config.yaml
head_dim: 32
norm_place: "pre"
parallel_block: false
lr_head: 0.0049
schedule: "wsd"
final_lr_fraction: 0.0
Each number is 500 + 50 x the weight over its row's rms, rounded and kept within 0 to 999. Layers, rows and columns count from 0. Numbers have three digits each. The size before them is the row's rms in percent of the matrix's.

# o: layer 3 attention output (transposed), 96x96, rms 0.208, rows 22-31,54-63,86-95, columns 0-95
# v: layer 3 attention value, 32x96, rms 0.196, rows 23-31, columns 0-95
# gate: layer 3 MLP gate, 256x96, rms 0.185, rows 0-8, columns 0-95
# up: layer 3 MLP up, 256x96, rms 0.172, rows 0-7, columns 0-95
# down: layer 3 MLP down (transposed), 256x96, rms 0.167, rows 0-7, columns 0-95
o22 088:481450501467517556536475557439453424560528574564589459480503546490466496530403517617482591525563492559596465526560430476566474521511581546508484577495455450562506507505551504422524561552504482426410441487457559477476450501536473446521489554431520470588372539493549452532478584481537474513
o54 130:450461523460434508489497561597525591560557592506561478600557519421508546504464416537481438488524569513604452439445595482607605495543431445467563539488433508566482507478538465451526529544520529500449497441537500486600463481481495489553535464462520506430458464451548420568508464482536472560
o86 076:488443498508497554537479459493476541588533538519530447500445517442397538480520446468478501488480575502623470550469624522523552558439449563515566511488473418530502438576505474475484536557502580490489473481592508363519409466579447487543544516490581402537438471470493518457462494599562556514
v23 104:384494611439465517499487588538523423446485487459574557515513528504538462587501470518548462526481484472455467493536493456462643522502529508493488494474422440464474513447401557546518411431563456557581507457485391486584536475473495597472469491514514379395509468438470480523452494491488490464
o23 085:489569504486549547432426508532407584473497524504423487455492503547451489509585526450591444471509515521373528487479564566507521543504386406457524382486489645384436550518484474478500529473509539585565511479558470501545453521533510522473492492402501456521525478473427494530494431534469456519
o55 133:450505466548501514553443546497510399497531537498416548449545540456499438500555473462517467519454408446474397566430510426489495595514441537456487477495451442508449533512532454588539459484496447506528536416432474577502462469479417494396479564449441525499424411373459566510449572488482433489
o87 084:441467470502570514570426501526463492544485508483461551503597452521555478511537488470526468553447418459404437488428438544479502551553517550451415525501448497473463524399559469507514460496563451546512533411460436609486409514376455421488459513497432539440455449458491519532498578426472414563
v24 112:601467502495500529472592538535607424498537508510566510509428408585535452489554552554487539520478409519492543473487517439501493504426506500496491511396524457469619475456497517479419497513474505480543532401486502444550526489470509500490488481618485484497466526476452549507619471629418473619
o24 088:540591485579514537496467519550499567535478515417571510464553417565478486466617441502504410493490484461480516479430496435472507416499471428403530376484554450392473403509526422537491525523477543536546546566521563498520499446507570545560450440542543559394522518469480474477498438533438539516
o56 135:554557579532503449424492508584419435546573399502569468482542485513633474437569539500453423469449489440408466434442567450535457417448475433518499446475508432395524451560524457482490512514519566474486497509494497507474390454511491519515483450447519493461502565520502478606492512434468573548
o88 098:467538559491421476447418590557408494549467504497506460513589433468537513391503539589511499524471379440450458493501526506511531434532508454502429454433493515475496408448576484399466446519549574504498487556465558518430512533459545549451478421411456503482536586508500490616461558455512494532
v25 113:450500479515507465519550533504427577518418582437519506527539410434477471483515549505546498439588571524426448596452491450564527521459561546526528442580523512444499660540546419484609495519480554492487417446528447519506521514465526471519514417484468584531494481556484571468507565401549532473
o25 074:533514517501578545599540552479459458533604519465596432453541472444393570412450547522513513501563456577495525489468508484554457451466583569514582501562415465496633462528507456487494494543563481541444476491477446527455517488528497525580561669553499496547533511452532502509509484497461529462
o57 149:428466488527543525523432500479567545467401592497411527545486424488431516544404542532441457474622527546503472513576474611489601537548399496500548495446511416521595537450521457467497523459485547531479465492526568563475507563478458515520507529523477476463573475517482388443572556478500524420
o89 093:512475432458505570415517387443565485421480491478510468562489521564456553506467467499405461472518480534529472400489444555438535518440367553474514591465500430511504555481468409518515545440428493570538536463516568511550534427535522493572540519605547516410596504413529470490513519458530483499
v26 100:486559423433528479488476579465639529524549545481504506485483438453433503491414520417509447477528483515484495525415603518414514481479503488466380529418426472604549575486455560568493623456470457488502481550489486559487496474503539462414489505509471511562542443381535506495475458470574509538
o26 078:550545469460534533497431476471486477397511497469428414508484533561620523565466470464549505443561557514506497450510538456539602522486480464494506461464470643394471493551528540523574515411534521483361501483532552501510492487530552540507450527438420490586442410522523489481461402565455468510
o58 112:511432505471492525487535513446484492493489529514436428526550438562625524425593464470548494443470433476491487460486621477513540509462431469508538526522502551486534590518495451518447558493426432441292494444525478496570513544480498506533475520444459521451482395455474483577536401492476488445
o90 109:577456512479574517522497383422432468532504438497504447484521564561616516491594544492472473492475524526467495455427563467594417418466526499523486530542494505430511546629479489534524559449489453417351456489541468465547442463539477475512477530519498454460464467525496536479566364527494525473
v27 082:432485479430530570504562576605402450535570476498478540566480462476425514452525435551499486386510586447479465490481519407451486547530449516467503503487490541543580538413518479476564481582368562538548441509525527504499488492486466462437496479504536581576496483374463502495422499442533478567
o27 075:533516525444561582504525536524477524425457548615478429502509518482498552380403579544537536506552451480542581485509557495434519520511412520591513408461411545471524550560441442494445424501442494533469521565571422495493498545464412563542501453476406430509543482495484428503490512546420487522
o59 093:483479494442424516508524468471505572516508535566459494511518448446585623480541424557481512517505521499465479533509645506477594498438463527517561497434494480572489552514525461508440531492472505519492494471586451449538534539449378547519567414413540488419476419414553467637538461439482522500
o91 086:549475481490487508512505380442448502452469488516451457469440494491503569464589423520491487438509578513473514554494645458481471516485452538565524525435518483472431464631518537555508466459485530441467514453581459354534462442527486521551559509498570397562509415430495570557480441527478537478
v28 104:516518548412455508562512491544611487500509391375490550516429495457475537451525446560422486494535457449517460556517501436549524425520442432513456494507523421507375532500571497594512462400489496527441472442518454521516648475521483450491575476477484580405552550512495479459485515492551505482
o28 072:501568457474551476452487501509476436554578487351483534489491587540582466546560491473478470511426540472539441502595375458455498485401629509509486514531523448462540484465436472428517593508548453427528421422443526522424510506540545420472414493458447534447505512526493490479477438524516532519
o60 130:457539471498499566474454511491501601477523419401459546537462481407493474462503553506448492487484465488588406546569502460482493532472501499503538516423567452572483497484485468448546530481500459589572479487540563669547499513415498465493532514430434509367454480424531503460415535597539506540
o92 105:526499382489589489475568414511491543553489380395484536534484542571520489532489474500462498472475481527478428469575472530466421583386499538509504546529519404487480569535447409533483584496506405512510453490488524588571505517515539428531515539476497495338419475490522532463476462533500499542
v29 109:493511488442560472403481544556509437481451588490551474535436575545544469431524466606481514519563520457531473559487502608515529485484514561470480450585474555559503446496565489508490436403511505491520531348473515462446586486527528424556620510536464569527438467503532506469543558499463481612
o29 079:564535510490534459482496544533550563489438523421486489523486414516508451504510522499587499465480548435511451487520529488487517467633554418461476352527497516577528594565490431496482530432476495562547627584548467530502525520401473526486473419497519466415480487500482521402445427607520463509
o61 149:563559503508497507366507532526510544480435479430544485444521494469495472525537592468470509459573512453428351602541616583519498426534522467499440415489511494539511494518498541442410565437520585525551621510585563576465472540447503489516523488448492509498521435539522470492443504491504567496
o93 084:473536470499441474468377497522527592553425524461493499545498425517526469535496551394578534587608509475492482566548556575454478462562578477521431527486422548522464565481549482450396578479575537513492502446519538485451490472435473497493546430489498500455558414518504528553434397509560586478
v30 094:456473516548582479454557594498519496468523520501499495525564398397513534579555458507560521581544515408523454566547503474568493434414488481455528517435620547471452539400514475567482447457534471511517513473568476557559575533447509412540535562486532570417461513548401472533500456451519511442
o30 084:478521552532530526455479468519524470503454423597570516488509498468383481468554514516390495439458458497498460499457460494526510458483560472562452582413517425448538481453478543537493470462505547478516509531529552611424396458578586481491475599534482520540557495581489481518531451371372507449
o62 113:460543472519607583505500495484518573423481549487503515548512456426501490523528384513454398478535535510482469451577515499520466526514537507458513555507510404526511552451586503578536492462512522524561462502501549637572454526440518449517509516541521563381532382482511453421523403398450460495
o94 099:537498444519584557482540372481466475472494450488508510484471564496491524531589382510464408396468545485439487456494596433490425549454484554544522565471545394467499511553529555580503460478532533440533487445598494477533441443515534465562551556545524461507494412527441540440518417455418512515
v31 086:417440540543449460492474573441418419445501633446606551481567391418556489497465489494538491512549482464462563592486510511513459452486525527514501502527634517485525514477454459499519412483573448483452550506427461570548530566447480479513502531553511477518509437419528427492401477485537440456
o31 072:546605539519512500507453468485475599434511518488462427492484437548389555443493517512534429443541483519480516500430665571567470473500520501529589466547424555446543461535467494484477499478493529616549524506490492606494454456462503581471605438532501448623540561490495503496511454505441483511
o63 115:476548496518510579598539515444554552461455577482338449511489410517513454516551421529549417485531412510459470472500481487507442551481500537469520469595487510504541597456532523559480472415469405493469496516461499601473496509466481458473490516533510523546478465471492472386514414453424395415
o95 094:513562469565528515558546494453517494488526426460535443556547535514531541544558487468486449529488451529367466383468454481507398509448517601490491568569506538472544568453512504456478573471575454556536481465532537640540468453399531476529516475595442509452497465510463490479615491442435442534
gate0 098:501415551504503600499440561508525535429435574526472438579518525541508513462432451582531503443457395456473507505392509450517435490569395450579497450508516441523488537573458523455466475507451563493434507481465436488476491404474452528527587479507480496500596493449569475548560501488623504425
up0 095:592553469541572482510516438529430497521511613499551560517551487483520533542537496544552436405591548501416535500434546532516471575586438473561486433431497466477519545516648508545443499472460477463503476493482439464471427486558449442587523416528511477516568401472531512471506469494383477519
down0 099:532504526506532453505560517484502492545572487547517526523499538458552613584488528463453544535514475517493475528548627587479616444423509512602450560522453508613483481578576529632525428511543497449565494518595535531568471598516448539531479518504521475449461431460440486532498525530452457544
gate1 105:500466538477422501509512553438529499479484488516542490546533549488442526420480516516493520595507451402557413519460519470437428433474457541466525451522480635517386477555484497420463540535513424528495543540615532540446525539399456578525520565453458616488466489511541390521511575521496558536
up1 107:571521538473510461424504531392467564448426463514519393508475479496459425570535428526565513496446555489479457502516551527598545441559415475521438591410481449552582427380495490474511468511452545448430484466488477513460475513588569389518516541486566452520515445497500446434502471509458518552
down1 106:605442502459399469529619523538552533452464514439479394515478534447467442541551500508456501504471578453462383502540535535456463506504438601472401524531454439522506450541445486445488493469546537488487513561452560543590489526452484524448508499531564554447497474554511572372509437476476401523
gate2 106:532583524545547606525453533528549434525436502540505625508479457517398603496416441484550516536487572486477528467535515446514530532591504496513554502482410527483523498543498411457428398461567549430538476509436489499473467484502395425566501459582564536493459519484386481523540548475451461486
up2 102:445487492541552553466386554405523376530482564464380508471517513534473474565451533533513478538488512550509388477371514593548501470495464504581491562507491566488485476506473499514464622507467480452488495424471527483615536502539501543471543464581491374534530463467597494513524491478519513529
down2 101:469490521500518507502486552480493590555516600521442502551566571506425594505450467501591450457527521505528480519541419471481468503513570508520476455542479477535519514495585467455387500507477457422538469474512566528478461487558576472518539531450467493414476442666477490361490391490448538417
gate3 101:459511500516464438519511558377513499494427554494563550583509453538530536525481482552468484515554473470465472383466534592518556512543485453486477441498456498580573481395475507480491449602491546453526437506513432510446395524546459384558533516523521563577547394534419435558541549478541494459
up3 096:510575624520475461409594490524524422589523484531464491481481457474419488490502470526465538508518543532466492447538545515413551547448590431400627425466469505487472526546449435474548445504447549481428559493443401476518365523539532469475529462481507515529512573561477502490510488428507424462
down3 095:519496456378473507431463559452495491448473457574566509459503440623415535480482445500554436459482533497557448442523608488455527486465512499539583422466493504489418534454493514508540459513453386567508427560414479516456518486417560511512498555500525556498507548449392492515515548525635520535
gate4 106:562548470523473551412497398432510501494477585589496579494465489583507522558471465439484617497413538476553487534490568524436468514483462478573496474568416483504469527544471452533389548567479487487495526560530474490406504494562443535535557452520599382463539526437440501582567485508531476543
up4 107:547529572387443476503549563519466528520418513413507529558446507385453509510439460522512544529651438544442489570551413552535440443534580518417583495537517531510489490533538492482458579567479505491491526467520436470459583563461483534532496504404524475542513451513464572425496507486598505475
down4 109:507487489518561606478401448482479531470471450583500514522533474618516519481528559447456548419450581494487515562523479525437515587504495462538479523433442461535507573490479529475373487528479481547485527655487547512433534476546505550415534441488443357539518526507472519495566544577492483564
gate5 092:438565534521495560455448421487513397476546536564473519473511454554542531549478519541620486508522625435512478464455503508470448543381506383495469523553520449519524485464398452570619609597511507449508499478503468489489423521524511479550488480578546481488555559549531520510496435532522417514
up5 096:455521520512507526511472463463505448417542531454484551476520508577537513476543490548510511479460508492575466462497463541528504546518487341494528432560474480519532485515394519521556491496619555493435521423495520619578416475569390486513500535561501492568549458590530458611559478381457466513
down5 094:474477564555459486394417503543519493496530558512477448499499428474469464513521523513510510533482519383479529478476546489404508439538523566480438466499458471532440537489509452502473499505510455481472488520530580537440555618470596517524507495559526593513457570393435483492463288429525538544
gate6 101:469509528486572525447553506416471531474548499542445545493508509509429622523506535474468487569459438564572507509521572483469485373493500551545513459512462532399438454542530529537451567451609398498549549523503584529443441524508468561580503460494606434525377441447529486490524546501518500437
up6 096:417465512584507454495439465478500397503542508565504536517529545520489509405501499504457484520533532473514437474443493604598587496555437546586349397500480530506422569516428538485468549503448478466418475496568454498459489453526470550459538559530453517438582500571529390508564510481486519456
down6 100:501545468529494547538588431403415448512486488543510582533476511459506513469458483409476441490557513521464632580502533446575424471507566553553541466483513589533475462467517511539412491569426558607527482429468420477527468507501468535436478483494472525499614502477526430480435476597566560521
gate7 093:562463421500493507514530529559549478362501480489490517550496510486493478395573470478532486513555526491596638548564570474487502506490500365562477454506579547455518505496495493473549568600504596528520436497553499516439384435547495566555531500504517469492574489470523463423428507463537488417
up7 096:409493552517422393393451510529482470480544528435442480481485442526506528438499540481542507459471551414454484525447547501563538546588502481482519508436507494490485419625429462461490381455560546413481483476503597448512449520531546477525448447437557467523516468487464470477487564451556628438
down7 099:501420499493476475528500481546572553422581473449518605512468415469622462518539495614460533508497486456489448514409421525518579475460486449568471559531519497553611523444626533512542502566517559451496447561518449579543568560546530527484527493527471564536537469559487548514533592532499461460
gate8 099:516509498509459541456573484512491458579453442539510565538418535566487531506470408456496575460496428478537569485512501437508471448498509380577543545498379509431464588502353469461441452577487505482549422531484488508450516478556512513489443497499617493472591487490499424545522552501590442533